Each number is 500 + 25 x the weight over its row's rms, rounded and kept within 0 to 999. Layers, rows and columns count from 0. Numbers have three digits each. The size before them is the row's rms in percent of the matrix's.

# q: layer 7 attention query, 64x64, rms 0.412, rows 0-63, columns 0-63
# k: layer 7 attention key, 64x64, rms 0.408, rows 0-63, columns 0-63
# v: layer 7 attention value, 64x64, rms 0.356, rows 0-35, columns 0-63
# o: layer 7 attention output (transposed), 64x64, rms 0.271, rows 0-35, columns 0-63
q0 090:449522491551502497491538476479487485486541498524503480515509449501518539496514519503540499520528466501537533523518549498541502507505503477485471477473474497493523440505501475464520498509521471
k0 088:473489462493475519513562478474492481509478514479459465506505502525540536505528491484508500505514503517522495498526511526558503511493488491493533503488457481507503448537513528448531525488551485
q1 104:468513481525481475527493551493496462561472503528495484515518501500454487494510520498469462442462508490506490492541503542496470499478516473515508523493562497480490503504493512530508515505554511
k1 089:486547463497494484545503531481475482502469521512514495472499500483459569477520478488467493479457511510487453489535514532483481493497491481543512519503538501496485539544489518486501527533529507
q2 097:494511500519493505531492513494510495468489536505529575532488481545456467516484485517517532499480506486478487505516497504494516503502445531538488470540496497489506479486512519506475570532512453
k2 098:476522476530468509516506502467539490507496560501513551520494450535450440503485503518505558537468512475492496519505508518488523522529477522508487505492499478515515497480485507488489551509508475
q3 091:529532506523455522439533468478481513502490477482515460510462493514529508506477508475518490458512499555489501517530499546443491488502491491524499472505503493503525524501513520514556541524511486
k3 114:527545476510470520480511490470471533509485473479482462479463505527507491497506491458522537457490484532512490499525502524449471524500514488513476487527510510543523535497527507464531541514544476
q4 091:506490518489511481497547528526499496462510532512546551501544455501481476544494539479513487493518513524523489469503490516484498484541505524482489470479436522474461492499484515491460524505532511
k4 100:510498516496537467498557519510495527451501526521525529477545465494484455553527511483504490501526519512533502443497481484460507492509515498479526496466470519484470539498503504495462496524511470
q5 105:487483487493526447507535498500487464469500464522505479509518475522522527533511489545535485503466508480484473489544506517457497477537476472542470499499456476531479557503514508508486536491508474
k5 108:485457511518530456502541510493476496488484471528491453563505494510474516512482552515507483464486553478507488509507504507455452477518474482518475515461505459528488492508487509494517522508532495
q6 096:519478471521518446478515479472518515511472510493501516462490499491495487475513468506510525520509494460547491470473493507507541510536461496488491446489485458513512551508536545540539517519508512
k6 105:491485499513536472486513504479510497529439526504485506467479475493486517480524457527493501479524487502517500474492471492495509542524459500456539442502516474469489520493509545541539513543529515
q7 089:486471517469519511549466492518522512510464506506489439503484519494455468524517493497522537534488501522560480544508504465511456526491509470510478489474519485504531472538526529511512486495525518
k7 087:484490498489556510523507481493486496497536497463538463507506517484482473541512477502526473511459488540540455524503552461505469500557498493522491480500523471481532512528520524491508465491494473
q8 096:494490527532501490496491512529489506517502482489526470499503535466493457516496549479498477520487538492526553502523527514488467478455455504443504484487488448518517489474538529520480493450492510
k8 106:505500506522480501513510544528478537478503482491494483544481523472528486529497541484521494528520517501529531492472500512483481456472488487507528483462468452551546464489488522544452486487505494
q9 071:482531513491541544539481539509517539462477494519520527527504481445504488496518496523546524513539449466527529531495510514465524507495479511479511517485514496520466516532500487480512499515451495
k9 089:508529502480509509514514542526506524481481527527490529523469494446487486474494499513494522452529497484542496558526477544466492519464509518453517509449528507504467512498523537474490498523486513
q10 104:511462527529480500517488505482488554481520477495495473480473503470499535516535547539491503527456490481491505528488501485493489545476490519513510469494526478491418527503472477524513517523517466
k10 103:501435490503519497517497507500485532480517489503509484493485483480459512493550536506506504497463483487506525541527487496459463555452504503496535479494500496487437516502515501538532469539529489
q11 097:455527491461482533481511517522491453492488506517522453485516448486529533488492546527508517531508508453526493472542518498525495460469463523480531510517513500512486485516489503538503476525519472
k11 098:474514490474490502472469530509502446509511492501524450468521463520546499484457529523488527523470494452529480478531537508505516476494468525505521490542496512535456470488504512504527481514531507
q12 098:446533460490486514539536489517501482504464497480486500469520539475468527514462499464492502540532524492525513536503517526512482575499517530487486466507485507511517524497487475463488505492477528
k12 094:477511474495474508526502479507513478475486510467521517510519483474475537523479454473496505523540485513525473496522553540525520571496531492477465468536486499506525512468471480488502502469465517
q13 107:498495508517440533496506496486463506492481501487496482526494504486482472488459487541578491468532515512512493479516494481541536471523493530521489506510496514469515523503472523459501557479453500
k13 115:487484492544463533510488478503493469485483532518492483493500526500469461469456506491563489473534511514540506499525521488526532453510514483543475511504516513498512478490473528481522525450470534
q14 102:523488512496459500538496526477502533486518493470530558505502463477572491540539473494488508499477509487490447501513462530516504463493517503504517489504489496532551516517468501485500525537480488
k14 102:537483494481499517520511533490494525490527490493540497509513477512548446536559502477478501474495512480528465504530472519497529475505488499509475499516452502522567482506473502475549502484463495
q15 098:542549517491521478477506481517465531542457514489441568464503505497477485475459487528506500508520487510467501473573515494492504517488505507486499478469520507514515503503495499510497456503494514
k15 103:520548499483554521492496464522431521496476506509478525489515546484498489508478496540493480532530496499446505483538496508456507517514483522495515448457472525502485508511504475485516475518477512
q16 094:542522481486490488516514456474457512512535477474545515481482508506468467477509518547515492522496486511467471488518515504449495440479501479496517508491498563484499497529534463498530534509504511
k16 105:466507495463522451516518482491465528522530505460524534477454495514481467546515506508479487531520451546453503485503519494479497468506500471502521512486541528499488489503538477519540507523494485
q17 089:518518471507504475519452509463490547475540490486533469447537495550502474542490491460526522480520501498506465481545494499491509513509519536511526508462548483495502493492500513465500521478513526
k17 090:465537499529492531524464502490510549515498510479505445466560492534523456521525522462534484465488482471511464496511500493501497516523486539483486500485558484510495509472507469510470510504491520
q18 099:523460456524463474492504525491464511474500495504487493520490501501576507521481506531517531522489494482470532543517525462501532468512474546513485470489514473485540493465515486502461531482506490
k18 089:506500481529501507507468498502426480473460493511515509481507521473540496518514511573499528514510519486482557491475519463532509476495507503453490489496512481467513512499534517469488552480501480
q19 104:534522465537464487525500499519463504531491500567462510517521468490488483488478533504468493501494519452504456496513515486494472515513471504530535490513522525507516529493452495512549516455489519
k19 103:496544512496459489509495487497488475552518494514477536555525461525495485494493534496479460501506497461510488480523500515545461463542491524542534502484491490515498527489479549513507511457481476
q20 091:471480512492477516506563455544481490484513521484475488490512493518489515486532481520492500474530504456480505470521498458463528500484506495462569463493538488513488500509474557475502479483499500
k20 100:464463493491478514478539465533500520471497507477508528504529484480481528505505492515553509496526507483487499486501508452519482493541458501488545451502557490523473490506505523459545507499487458
q21 082:521488498551475503492457492531457480467504538516492478483501500512484525513471491531515446497496496471511443544521497535508511514500499514477502512522446481489491484545523490477536536523466515
k21 096:498479505533500476500473551511487497460493519526491487479494531485478548541445477523510468492493476477517456540523515503514536515510485523489525495462476480500476501543505470474551519499473525
q22 091:492490505508533518479509489460434470518525476530511514433534541474502491516531488510505511458500531442526482469477540491525529491498546504515493483509538523497493491526509495496475508510493497
k22 077:471487469508538514515496492486468525507458515577473481495498535493527506540530513512485478448523498477542506495498557466505497558488535502521499483502536503477514482508491496498491493487500533
q23 099:516508468536508515476493469512497510474485477519487470537504546446521493479463488504538450495491520497502485506489507516486514480519499526513446454519506505474463538532455527526467465523494499
k23 101:486523497513520479491472497484489503506498501474482471498515568484535470542494468480512508490510537511501477494473534526506523450557476544527455496510499492479471556501456499490492468484495495
q24 086:498513451515505499478477495518520507493536527475495476501492485461476474485524517484508519569481511475456503511535499507520506500547576463516500524499535501539494459523486468504487519520504484
k24 088:524500511487514492513460505499518523517523525478507525507482519475463495469531507491525507523510488459441518517570465502543485488538540471512500551526507492525499465501479476497477501512520455
q25 082:498476555519458499469519513494501513509510463508506501470515465513478496509501480497519491487504529490464546491465479522421507477520484508511506525517500533558535517538492532468489477505519530
k25 096:475472564499486501456468491493547495510489473483496499461506522494499518532503509489480476494490526494469511472478476542437507523493443473478514505504513525531511534516530538477491461481512490
q26 090:459484452526482521472514503495541489538486529482523501495469503489530476470484502498539496497508523526519514526458472459482502555470504513545519550493542483524476499491524501477480522461504494
k26 095:448487490489519512465506505498523516521510551501533478556465535516520513483502504487514483472501495526477509495494483460481514523491458548518533511507527465524471482505544537462485517457499477
q27 097:513444514466487466538547498495482494519475532485478493526507515460478480545480495510543502468490513504515561467530478532506477459502514496521508510548500481499481506500493464468512495503483461
k27 092:481459494475447473563563515507519500511479512504459498516491497457498517513487491528535484492510520508475552466517475534474495495526526488512513476541498461492471492505537482500508500518475481
q28 108:508469502494486489487458549510473464555479521508495511512508509462480498473517510483521496465519452461538538511485507533485493526518508504522544505481470549517495479490528485487513527517544460
k28 096:535459487513480501469481545501465476548516491493538516470514499468500495462505496501547476517531465455495540534493531504479508516515483492530542493530466515493532503476489483504490531485544478
q29 101:496506502455471462467513558473488515455511502504476506451504552490548514485516466521505534522485475497464479480499527489467508505533481520523494527514477474522480482546482489475511527522492520
k29 093:504515510473526477432530529476515495511483533497487496471509529474564504458507507523491509487528480499525464518541542500454488487506489482502460545498483481516489503560519514527503495505506490
q30 100:496489515487522510508475453463488499496518470531545501527502496478527550520471491521525512533469465497513474487508451517488490484541509537506508440551484485481523509475496495483545535495502479
k30 096:527510526474545487506499462459456529530478521535480505512462498484515584508481497487496504541476500499522478488515437493491496475483525504500516455514506499501493489487475510505529527456496508
q31 102:445524487503478506519493521501521483535475497498478542515521489488502511503536537477477504491500492501503565481507479513476499515514520489451500518522476448534520499553547500532476464517456502
k31 092:492485442529487491519499505484479465557507476455505547517500519507509462529509519501479482509490496501506576473526476502481504521543522507524520506528516439504524524515504464501486491481483511
v0 106:471520513486519502505497505509475493510532488511520506499527448531551534468506486481459489506521496471460502504478504498472475484508519449493565517498448503464535501494539497478527515460466496
o0 112:507480491500484505493488467466513500459471503496473516511494545468457473537491488512534508528478521517538508496506527506509514521494470540521457484516542496516450528502460500514452472554523515
v1 101:508537523532467458509524499489508517544508546466473541463464543541513529524497484473478473519501535450515479495526475490493530516496522517537506496488471471529519510500500485469495515523482484
o1 093:517459530485541529505463523522527487484506482484509453515520475494509472447472508518529574482489475535469535505495526524511447497495511505496506497514535524469476486467483510513500491493534501
v2 099:475473480497486495491502525508529488491496442529502519515450507510449485474515536528492505455517550526481477548470508505467499496470488491539534501479489514466507525507489523538522528520542505
o2 106:491525516506482536523489494539490491512473528500494466485525506466558494518484529468515486517508473460496491478537511506541502494524525530416459506501515472519510461502521476482488484501461508
v3 100:497511485460490529527444475542494523505463527493480521521510494511505498523573487497492527463467546486470487478522499516499513464507520469511508474526496481473454523478539505514480487465509478
o3 104:494466538515522475470563492472486476444542487496485498476491508497493523482443537494481485502542466512497496515485525501526505532490492495456502516499484508534538479519498489480511533547493535
v4 101:522549526526537477521494492513502509441476463481464495522487466492506469480530537510481498534484531484483466534532501523477540480464483559484509496503500502531497492530506475499510507483513454
o4 100:485454484475458520466511479507488493529502548518501494515513511493484534537472458495505474466516484520507533479470478464533484527507546469527519520521524504447528525458502508497462488506520523
v5 108:502494463513529487461494507498501502524530502507448476508491481544548516493518471493468490484517494512493521533470500471558532509532554555502485494460481510489500498462482534479515479492538489
o5 109:506503526483498511542521506470483505479472487487561506495499517482452459522493517524523514502494493478519498456536515521442477503470481452491532510529513480495462522519551454507513515515476513
v6 098:509489502550531529498483507515505517515446421514458514472510510466496542511497504549497496510511501509476559465472492482503468505509483512501470491496522501533507502513547489536477504490478478
o6 103:481517494442477485522508495511456510484559549479536498528498500512484459489518475456520510509520492517525443544522506485509514466493504507538536496492510470494514478503463502464534494508522479
v7 107:492500487532473439506507493475522527465465508497469535534478514481468504519497501479483552491493466496475502515495493476484530479523558519483509491544482525511515525481506507520546508497460447
o7 101:479514497447525541505498493493464483498520496507534457457518486537542520486516495509526475524510506511537510513518522509526472493451469480508520496462497451508486506530498494473448494502535548
v8 106:515493507484468533489464491521460546514478507500514515465449485499464517493515510517482557523498453514516502506485523505534524499455512501490489501491452515450500515557504527503541496532510482
o8 099:477509468532520465504533491497543499480507486520505480560554494483529503529477504474497481452512550492499536500489473479478476495529512492518502517479538491553507477464508481478478500457511528
v9 094:444504547512499515537509534510507526467460492535513483500479551491533489498497503511508501495448511509486477492470450493524513498482491472506481515471516588484493471505502510473503519530514494
o9 101:528506470482512476475501458528483489526509503509495506491478496487472516486506497458502498532563506464497543506535535478470453514522525551483547471514484434525494505503502480521499490472510510
v10 114:489531502503509486496487531499478474473482504526511484476458453552504472527498483498527492514444536516526530469480509500508529525534529511511507527538449488490495522532513508523464490451527529
o10 106:524491490490521529509503459477542528518499495497497523509504535480488549519540483514457525500524465492480481501528544516487487490451499492463507476480485491500491501433501517464506522569483488
v11 085:482528513488503484489514491491427484502470478535516525488467496509451540472475487527545495486476486478502504559492487477542494498508509504530531475523522493529473523469542528516472489523490483
o11 090:508505511494464539485508521508564502475565489466510493479541495495512440530547499455472475486509540478519495472496491498475516488503508498497502517476484540505524498554475472501505482477514496
v12 107:527515503488461516546534470508501458461496509520511533487509496458500501491503479490448552527481528458481509525447475489512522508489494504490496447476542485532476504486524505481543518490498494
o12 111:483499503499519454454471486492489509526501477478511467496545519499477500518511563504522448470519491541534490504540545502478471477522505473543496532510469525519513458505506493521469471506499507
v13 098:497551520507500503483490481498476509524515478507523443491520519521476482503461496539468475518517546510463498474540471506488525518494503486503440461532487459482468511507515518482557470503487503
o13 107:504455488477469505515478549501534488477495520514490545503505497503507517493560484457507497500477449508539506502467552475501489505517481512511561534490509509524514490491462458503455519488509488
v14 103:490508507492475472503498517485483491530486486547495430519499518475513510522495480467475534493533500481500512424504519461493553516480455514488531512491475514492469540494476526493491523539520499
o14 095:520513476519500512507508495531540498488501495449500519479505495518467494486509506517518490517505477516472509572491461538553441489512529467487452484493529487523522462491524488495500501441483514
v15 103:455525452499508520489464519524521505491488463525484506517492493459518503486472510518503521489477449525466464470540541526490513508512541482535504510459524483517520458510497524514541493490504548
o15 102:530465533478494465531517479465497484496496518456555517500524510546481509503524512494484510524516540500536526525453485473480506498534440548470496501519470494481465510494493510505485486508488464
v16 106:466511491462520491472442489516516499493521517483503511495442489472488522537536504544513540506523492481453529485523472491530536517486503522512510517449511493509512471488477496472473516442514484
o16 100:543502507521473485549525499497482486513478475539495495481556542521511506497473502449483450497465484517525454516504530513486463472525484523515537477543476500471492519487489511513503481537482505
v17 101:498511480470497499510487515487493515467475504512471488502525490522508463518501526512487503503523518456491514509506495485522486547553446486501489528447467511484433492438515522545486493483459493
o17 091:491469486492495509490524481466530489529496484505534498495477513480493554502526460486546514524450482535498479497495506493472514457470517489462483480536497492535557457551506496482511495488532524
v18 100:541448476493514484506505542485499493516519500506493507484503496488484536536488521533469490565477486478528467450499467525532510471516492484526506529551512507501488474461469495461520488491536480
o18 101:496548499532515498490497464494485486470489520479503506525503498504533486483527465463527493447524483555479503540492531481443521519476514501499497493446496477502500542537524476534486538498476514
v19 099:495524484527533544500538525492487505487502503491558487492498504493479525491502506488487488479536465450513498509499488484484561501538510489533466492482457508506462489521490447532486516533543457
o19 096:505482514482462462503469464507518485495506494523458522500508497507520489524480493520480536525477520543531500508513511487511446477468494504470533492518511509492546534469514540491511513439453547
v20 111:483483500475481515508524542493507535497450518475456477506498467479507495497490471553490481456485504502500505555524520554507476534490489496500503557514478510463493475520486523493496538486509449
o20 112:518505495513538500513473446497481482493524488543512524486505506508502496498514547459496488512519509498489490450487427442484523486505502482477509485476550509532514513494513483512518487536505565
v21 098:486509494513470542531487479461499428508520512482506501534483501493507482470479519544510505452481488486525507471512498536503469517530479469474469459501505550478544543511519482511502531513516509
o21 109:495468519484538477466507522537470562480485501551517510473536501483488532543530514485489462507515497509490476518486490441481506490479544540484513545494508461506464487494507505503485467499487500
v22 097:515521504486459510526513501542527513505506524539458453504487499568494527519529505507545489516504463527440473486475481487446457508520507492489511469478493520522489482500471510511485512515478512
o22 095:499494470506504484497474489474502494492475482484514551507509512432524502463475491480466526484486545457541529549532529515550558485497490507491511517520498465480534508499503494503503464491520504
v23 104:489481496524463478448523463515510509509463500496482469464515461481517498549533530492522474506458485446509494488477491533502537508505514514511511469480535500489523482475540488547511543518524495
o23 106:485516494485495506523483530486518512506538504540492545517488560524483513449483457517484518514541526528491486515508516464465462473494525469500477517514466489514460515520487527488465447492477482
v24 099:509528497465488506480506506458515494475492507546484537524526524515527491495512540500488478511536481478481498532477509496488498494521455468496497502523564486433503437528528515495479479490535492
o24 103:463464488538513494517500522537482495504498479449512445482468483501470519544503493508513527487472511523499506480501467524530492508486546507494496494479446511549487544497481480528537520516456519
v25 091:499534462531487484480481531499491527451533489524494550509538523537459496471496488492514470512500473503466485469538522478536528523473473502520487489506466472498554502488490481522492546477494518
o25 090:503451541437503522534539484536506481547512497472492454489465476478546489502507504507495527463492521525513495529482496536465481479512525508486516498495528527495444496511497517486525467508496478
v26 109:470468454547522468501495501528485465524509537494486529516488508518544512536515548514534493501522491492478525499448540512466500486453464494521482503532503475521513490485498521489511474509505446
o26 103:509526545467500502510502502472543548485465474477508472492519482476456517486472487476472514500494478529523479517526453496542491522538551495464505533474518521471488514490504496501502491490478561
v27 104:506488477474464479496511517501503558496490468464531506455471484490536484458492533510551511481514523508501536481506483438526524522519516467485506450526500518505500502479497487480456499532510469
o27 101:491517524490521496525480473498499449509487523569493497533476520524478512520509475480470492507491476463487473555475517536481460494491447535507475522458484480494516506520507519514525485482490549
v28 109:531545517456515448471501513502494496507481508521496503516511488468518456496528466520472505478501514478519529464477502541517452479483500502504463518505485519520500485508492473512549485577504533
o28 099:472450482536497556505497479509524499483494512491506498500502518527452518503482557497492515491501501521498453506516481432479528534505500498518549495495514463503505513499536512456471513450500476
v29 115:475490499511532535488494507457464531538498486483496496525479425487505456496505490456477524498491513517499499513447511538485484557489481501490480500512543534463491468526486498509531511528491506
o29 119:508496509495495477492512489554503470455471528539498466486511522490461545492486525542530460504520497495494514476565461444508509470520524483481497520465472500517529521501518495492476527479512510
v30 098:508476529474507533521524440484475519455489484506478469515489514514507455512519491495486543499525506506544553522493448477494528479511507477545522514507496452515535480509468476488519489525497477
o30 093:482539482516476463474516544516518458507502505464516523492529501498456544463486517520506461497490492483465470473513499522537474538499479522465505485508522555499481505470535532509476482486513534
v31 104:497488469514504500461531491524478487490512507476543480498466574503536486535492472476486486520476505495453514508509487479511465497474508509499541523478525529499473512474483436495549476486534506
o31 088:517480547521504529533490525492483495486501499522460518510534418460452490495509486527501496484528503483497472478499509517500527488527500498532469475523487491495520523521482547457477546512466492
q32 097:478493504496510533477501513500505491509457495468543505547488517508489539489498532481493528567489531478490535510488518510481504526568479523486482489479439475519522464454468497507498486504486490
k32 115:476495529529504528503480514505484499475450511468517496509476514518471526521502484513494513574476536504457513499521502468466514540524488502459480490527460473511526469454471531544501513507496508
q33 114:517519454520509451527519488513468498563467514525488529533514492461501504520496496520513487483495513500517528563502461499482504459484459463487469496492498525516502504482466520469476548501500531
k33 100:517517482532504457492504502519487477500475490469514476584538481472475528499488497536478504511520495493500525537515527496496475466506458491504460477470488502497550533514488538456477518484519521
q34 112:541491532478510510454481496498506519507489489505548489508529527498514531508503432536508548521481487501523536477495442497460507536524479497536481485487493501478489534454486499489483465473478489
k34 090:537510542484474509469472469528499532505443506522525462502533506484503513492489438505510532526491528503499517481450487532446518528549509488525479497474493492518501498488465510512523493473525480
q35 096:474489519465503531505480522448504509465483537468487471534501487493513556504538485542502517504519474490480488488495487461522500492465480533484522515533571482501491528487509491497477442502514504
k35 094:497502480486490507492471481543529507493466478537505489507495483508518550487499480551492488502533450549510501491512470474501535484473464540537512512539528494535475482478513452505467459498524497
q36 117:526524497498522477491498476502465526499502467467503499473532477481452489482506496519516536536523451503548548492516483509475488489496478500515466537472496548520525481521499497515513486460556461
k36 100:554510500499516470498481512499478499486506477454494489467496493497471483490483538516498525523537462481492529532505493504460533443462481474549502537471501529510528515537500496484504525460535469
q37 081:556479483513496493513515462528479508488533516524501500481525470530452480546533541494459481446505507517472485495532505500513451498474513523525490505482489529495502504505512512439510511452519497
k37 108:544486495534457495556487470513496525507537470490507498497525438476481495514513494504506456469533513491483517471486492476516469527480480515522484508502548535487497524506526482441511534494527483
q38 126:508502520466498502508480495499459477458488525479506485503533495517476504528511462509493496476534475530494500520489506494485460533474537516543514483504539536500481563470529465432495472496525481
k38 096:490488539481518479520507477510483478493487497495509481472551524499491452550516475514499490458540486513505501489458537500511486512466566504518491527498500538467486544506542486459527509496517470
q39 091:482516511477510511468515476542546514501496468489485470461512513511491515478463513490486517490520516425492525473495512519504480475479535518456502498539513517511501473466557508518459492535525532
k39 097:457498519501474510514453510515532481497517465490516480473496508535505503514481472476485510502486498469499532493457515550530515522495486546514539523558515521487453494490517466514513469562510493
q40 118:464550485455472487511502480493556518497523475514523514481492534491493535469471493486471532498515515460459481520500496504482468507514503532545494490512456495497489511545553505490468484517521539
k40 108:459538485482487479524517480423536514471496493515502496497481451500476509487499500507470542487525484511496513506518478487469509497511478563506513518531478476488465532551531478472487510529502527
q41 122:528448497486538499509511494484482511466491526490492526508480472480557517504505523518490473458529479519475463472493463495507557515507498506454509537508516469481478526544497498499530541542492510
k41 101:506482498502566504507514486483497518474489506526475491488481464495505537497538543526468488480528486498496503463518448469504526523470537485432507522512524466501486523490528493480503513513518560
q42 091:476496508536490533487498502522476527486475483539464535480480518464566479547488520484499502480500468477476524500503504526506488494508511539533515468533470476461501532499525456500453494484533506
k42 093:513535523515429519449541551523463522506498495524463515499495502466555469502479498452507505471510521483515534515516517502481488511491524511509495482535505449493514511491495510532494494461514504
q43 107:492525482499514462485512524503525535469491473478508475524529460497507522494485519495528526511517490509521498550464498511470520404507505510483507497477530501486561508495515510457467471480504506
k43 092:464532490473525498526509524521532490447495484473538469534525457483515513546492492505539494487502467515509534505459470479479520481513456527480488492503546522513522495460470511490497500475541513
q44 120:561516452509520475490525481502467479529473495478491476530491463495509491436497512490538473491501507520525501504532449498538539487511462488515534522495523512486504486510468535533541516488493513
k44 104:575481451514500458498520476528507472516493520492506497504503473471541486506488483516524521470519501499499507501518484503514534460510481485508516503490498510484450487541500516547582511488515527
q45 086:519470476524508473484550520555507541502478503483506455503489491511511473531455528493520494494477505495494494489456501495514508436491473504495495466521502523489554467490484519491519548549491480
k45 088:482510501497505483546541545506493506468504449495509495452443488528496497487500555473528539492520531518530497521509466526503492499525491496513485489440522496485474502474449521525470514499502500
q46 109:501514555490524490468469503507559501494506501484504508475543472503469485479507503512528522516510544457465478481486515487507469457512470494545475491508497552527527467547518511509508528510536506
k46 117:486505520504474486441483511494564505502530509505510504488556480504448490498511450503523523530516533472503458525526506473516498494521499478543456504494504538520530492522498519490503499476545472
q47 100:462506511494496528515540531552488473528480481523522468512478490481460470500517518463487445483488524478505512531517539483547506537498502491448518496493494495467538479470536510464521507511494492
k47 091:476534483484473540503523489585502488528489472514496516495513511478470490486539500515491493522491480460487464539526502487512468552496520488481512504526474480526548483458453523512496482497486504
q48 109:531507517503540527478525459495500482503458539480507501453500506452500533506517480473527505525487522490470489540519527510470533516520479460474471477477457512525532478470466537516474502526505493
k48 117:538508523519509509446488469502500472509471526499521504468504526487491493471509482478562517545494538510471500509500517541497541532512490488490433475491458505531547486491458510519497491512504493
q49 091:532489516491521520500487501543448517542471520538549485537508534467499520511479543480466454474494513530474521501520509487498482506513526485451531509488499481529541466457493512507492516486494483
k49 111:475521529488477500466525484561502494542485488533523488482506522545478504482452521485536469502496532488478520511533491491465476514522540499489475511464498517536544448465503497522480517478500504
q50 097:496528424536522486500493505481501490501500519452483493490539497522490487473512484482468483484490440516529522503483473519518510506533455505499511559496496476515472536518520492503531485439511511
k50 104:460563446534484471514533519462516522494509510486502484498526497539511466471519524503457484472490473494551528463499478472480522510485446468520493502472509496496518507485538497529513492497486503
q51 090:517513539492523513519454495553486505474463513484496494497474531512513533494459447504525516523488496475465477524515497492493533513496509530507524429488486535453541502490475518516476539497512497
k51 116:462501514505531501477454508550477523465494535461496489510482484489528488525431470503504528529495522524486499497504476504502535500508479498526537457494527510482542468477493474515509544536513470
q52 094:547517445505490514502493509546555497519473498472500478485465508517517522488478544474504502504501553532527490483488510503472530471517466505478535479514509568513519447519519497495511507503500487
k52 111:503518486505507474485504484494526420529464509477509501495472477506461502475497528525525507492501541518521491483485460472482530502486461518459507569515503526504544461505499538528492491497519501
q53 117:459485527464471492496487467461495539473531499544465554471519516508533535476472519496497532507476499485500464524505515521481497481513486567523509494517501517504467496534501506485492536541524507
k53 094:482439547494521506443500485500518480470525452553506535482501536498513487503476543514491506478511530440521460496516526492495519513490491535493495505499490554471468508508500515502511523506490510
q54 118:459495434499500500538540478540521521517508475469483478530498504525489499507496549558507466488523519458500515480498515497525492462501496505467500471481476501472495484508555483496494492500463544
k54 111:462521465530486497519495491507541506487526482485458495510524521539481493531493522545495465513532513484506507461502514509514491450482508516475492509509496501475479511526536449486501494461424538
q55 075:470528517488492490470525470542496455491460511497502496505483509509481503532472475512493469485550557514500485535493481465514477523484531525490487484488567541489521517505507519473442497495513485
k55 087:469527513511493529487493451554491480482486500521454489465502517550480562482524503523500446500512534482513482564491489461493500517482500484511511496501517546499500509494503481484471512463486480
q56 109:491455541468513496438498484474500509459499516486508525509530493544521514508444507549486536497489490520513494466500508503476480527486514519537484462489492497503479486468548480489511548488538506
k56 099:515467494496507520482501490458541508453497548502486512530487484545526491476453505536495543489514462536494505475490505496486464467500476482543541480507507517472467509472508525474499555516494505
q57 102:482536503505488485480495460524535491474475490486476497492516478526501522494504431512457523543515465540485481498458516505508482552508522469531476549479531505499505543498496502513465473475521512
k57 099:493564495502524459522537473499521479482506446496449509504491489503525525496505467480463505506527477566502509519446507491507505503469483483522453526491534488490477524482510514509466527487491510
q58 104:538505469547499512501513464478507488527514558486513501525502470453493454489502526527541496485490530488500514487482472468530525469521475479484450506510535516468507514535468519492519528496545492
k58 086:476480450501521513536508487446474505544517502491506506541447522490461484521486531516548521468499498478515523515523454471527511483488491458522473507496546544475499501502505523489494521506513475
q59 095:537505461456516503508559498499543493504461449502512491488460503500477556480529491524492508501509473515486453478508513501517508467470481503462500491516485537467535511534490509507472498455526500
k59 103:486533453447486502522537495486492529479461486490519472503481520516500559513529494542492519489521508519505523508509514497500501471448495483446519435477498541518546489471496506512495482495497494
q60 096:479514490501563515537482533500503496478509508450533495557488497533500514530515516517495482526513489519523533501508451503489517473502442532440534486494496478472511468493497526472495474494492526
k60 103:494500498533522504540508499469532515474504488460528541501451479540538515530523520489478550515529466500501496485477502529509525465539485495467498514499475434468486506530514500481517483498469520
q61 106:446551456503479483513529491448542481522484515452524490513545469516470532514487502513487528505492477545492514522489443474504502534504488523484511515524525461495492495495495492517505473513531511
k61 116:475519448508469499477495500460583485510495487459522469502537495509484531534521504514483519540515465533539511509496463461467497507507482502502479512514490467501517497493556506500515488505483530
q62 108:519528536481515480523547508496461546464467526478550508544494493503486498516506558514458496486488470538509505498496498550470473474482475509508466485480522491478485513471524536465499498495490497
k62 115:547557500493528495474538490480474490459485512494532505544490494501505485552502520505474521497472503542513523512516465533461499494460455472509493476521476480489515525474457532488476471503484498
q63 110:492496507491475554517507508516524498527539463501466521512460492465504476504521493493476486454515565442459503483469509498508503513515518512482483511526535537476468501550497481499463524515489485
k63 099:508457490483491522553531505548488514516519479519455508514465480483539454491498498492459489447530538493487512486502530493521519478481540506487480490532528539517446507523466499508515504501485493
v32 094:496489483513540522514474471504504464502479482531518475496504505546452456518556471496486509496478469506504533449503547501501516532511483473528476521540483536497503514487533488478545481510469514
o32 081:495515514492497445534499505508488546516526517465527507529511477500492547463463513484506499477519509470489466529467495459481523481521495537510567515495517498447531479523488475513485469475487490
v33 090:503463523539450503498492500508549539484478487521474513552457507505472482501518529481476486482544520539485477494497538524504464498491473501469497453531503478463495528521517467543499500516490493
o33 091:532552457493529473506481452531491475516476514473546498507522457500477507492479493501517500516508494552501511509520489464457480518475479496535479494482486483508516513485518519447498559494542501
v34 107:483480490493493501492475482488514553519481474522510511466481497502506477506524537486481491471537530492454529546497499502515495500567489495532490481496504506489529454488565483483477530544479542
o34 106:563522488520500471486504523480505486500480520465488485504515513525487501466540449556511499525514480526525504492473478492495497502461480513502483532514527492492491554509466511528495476443520447
v35 107:497494516504487479484494460539498485505530529497537473494449509511499497519499506477477461544534458512542506481527484554496495473492539529495489502527518448505527535542505484461496514480487466
o35 105:501501494505499490511564490485513506501458496454511486480520521501482476511498502528533532511457522445486504519491519516526513465508444495489480479477457570516530470483508512483524539500491517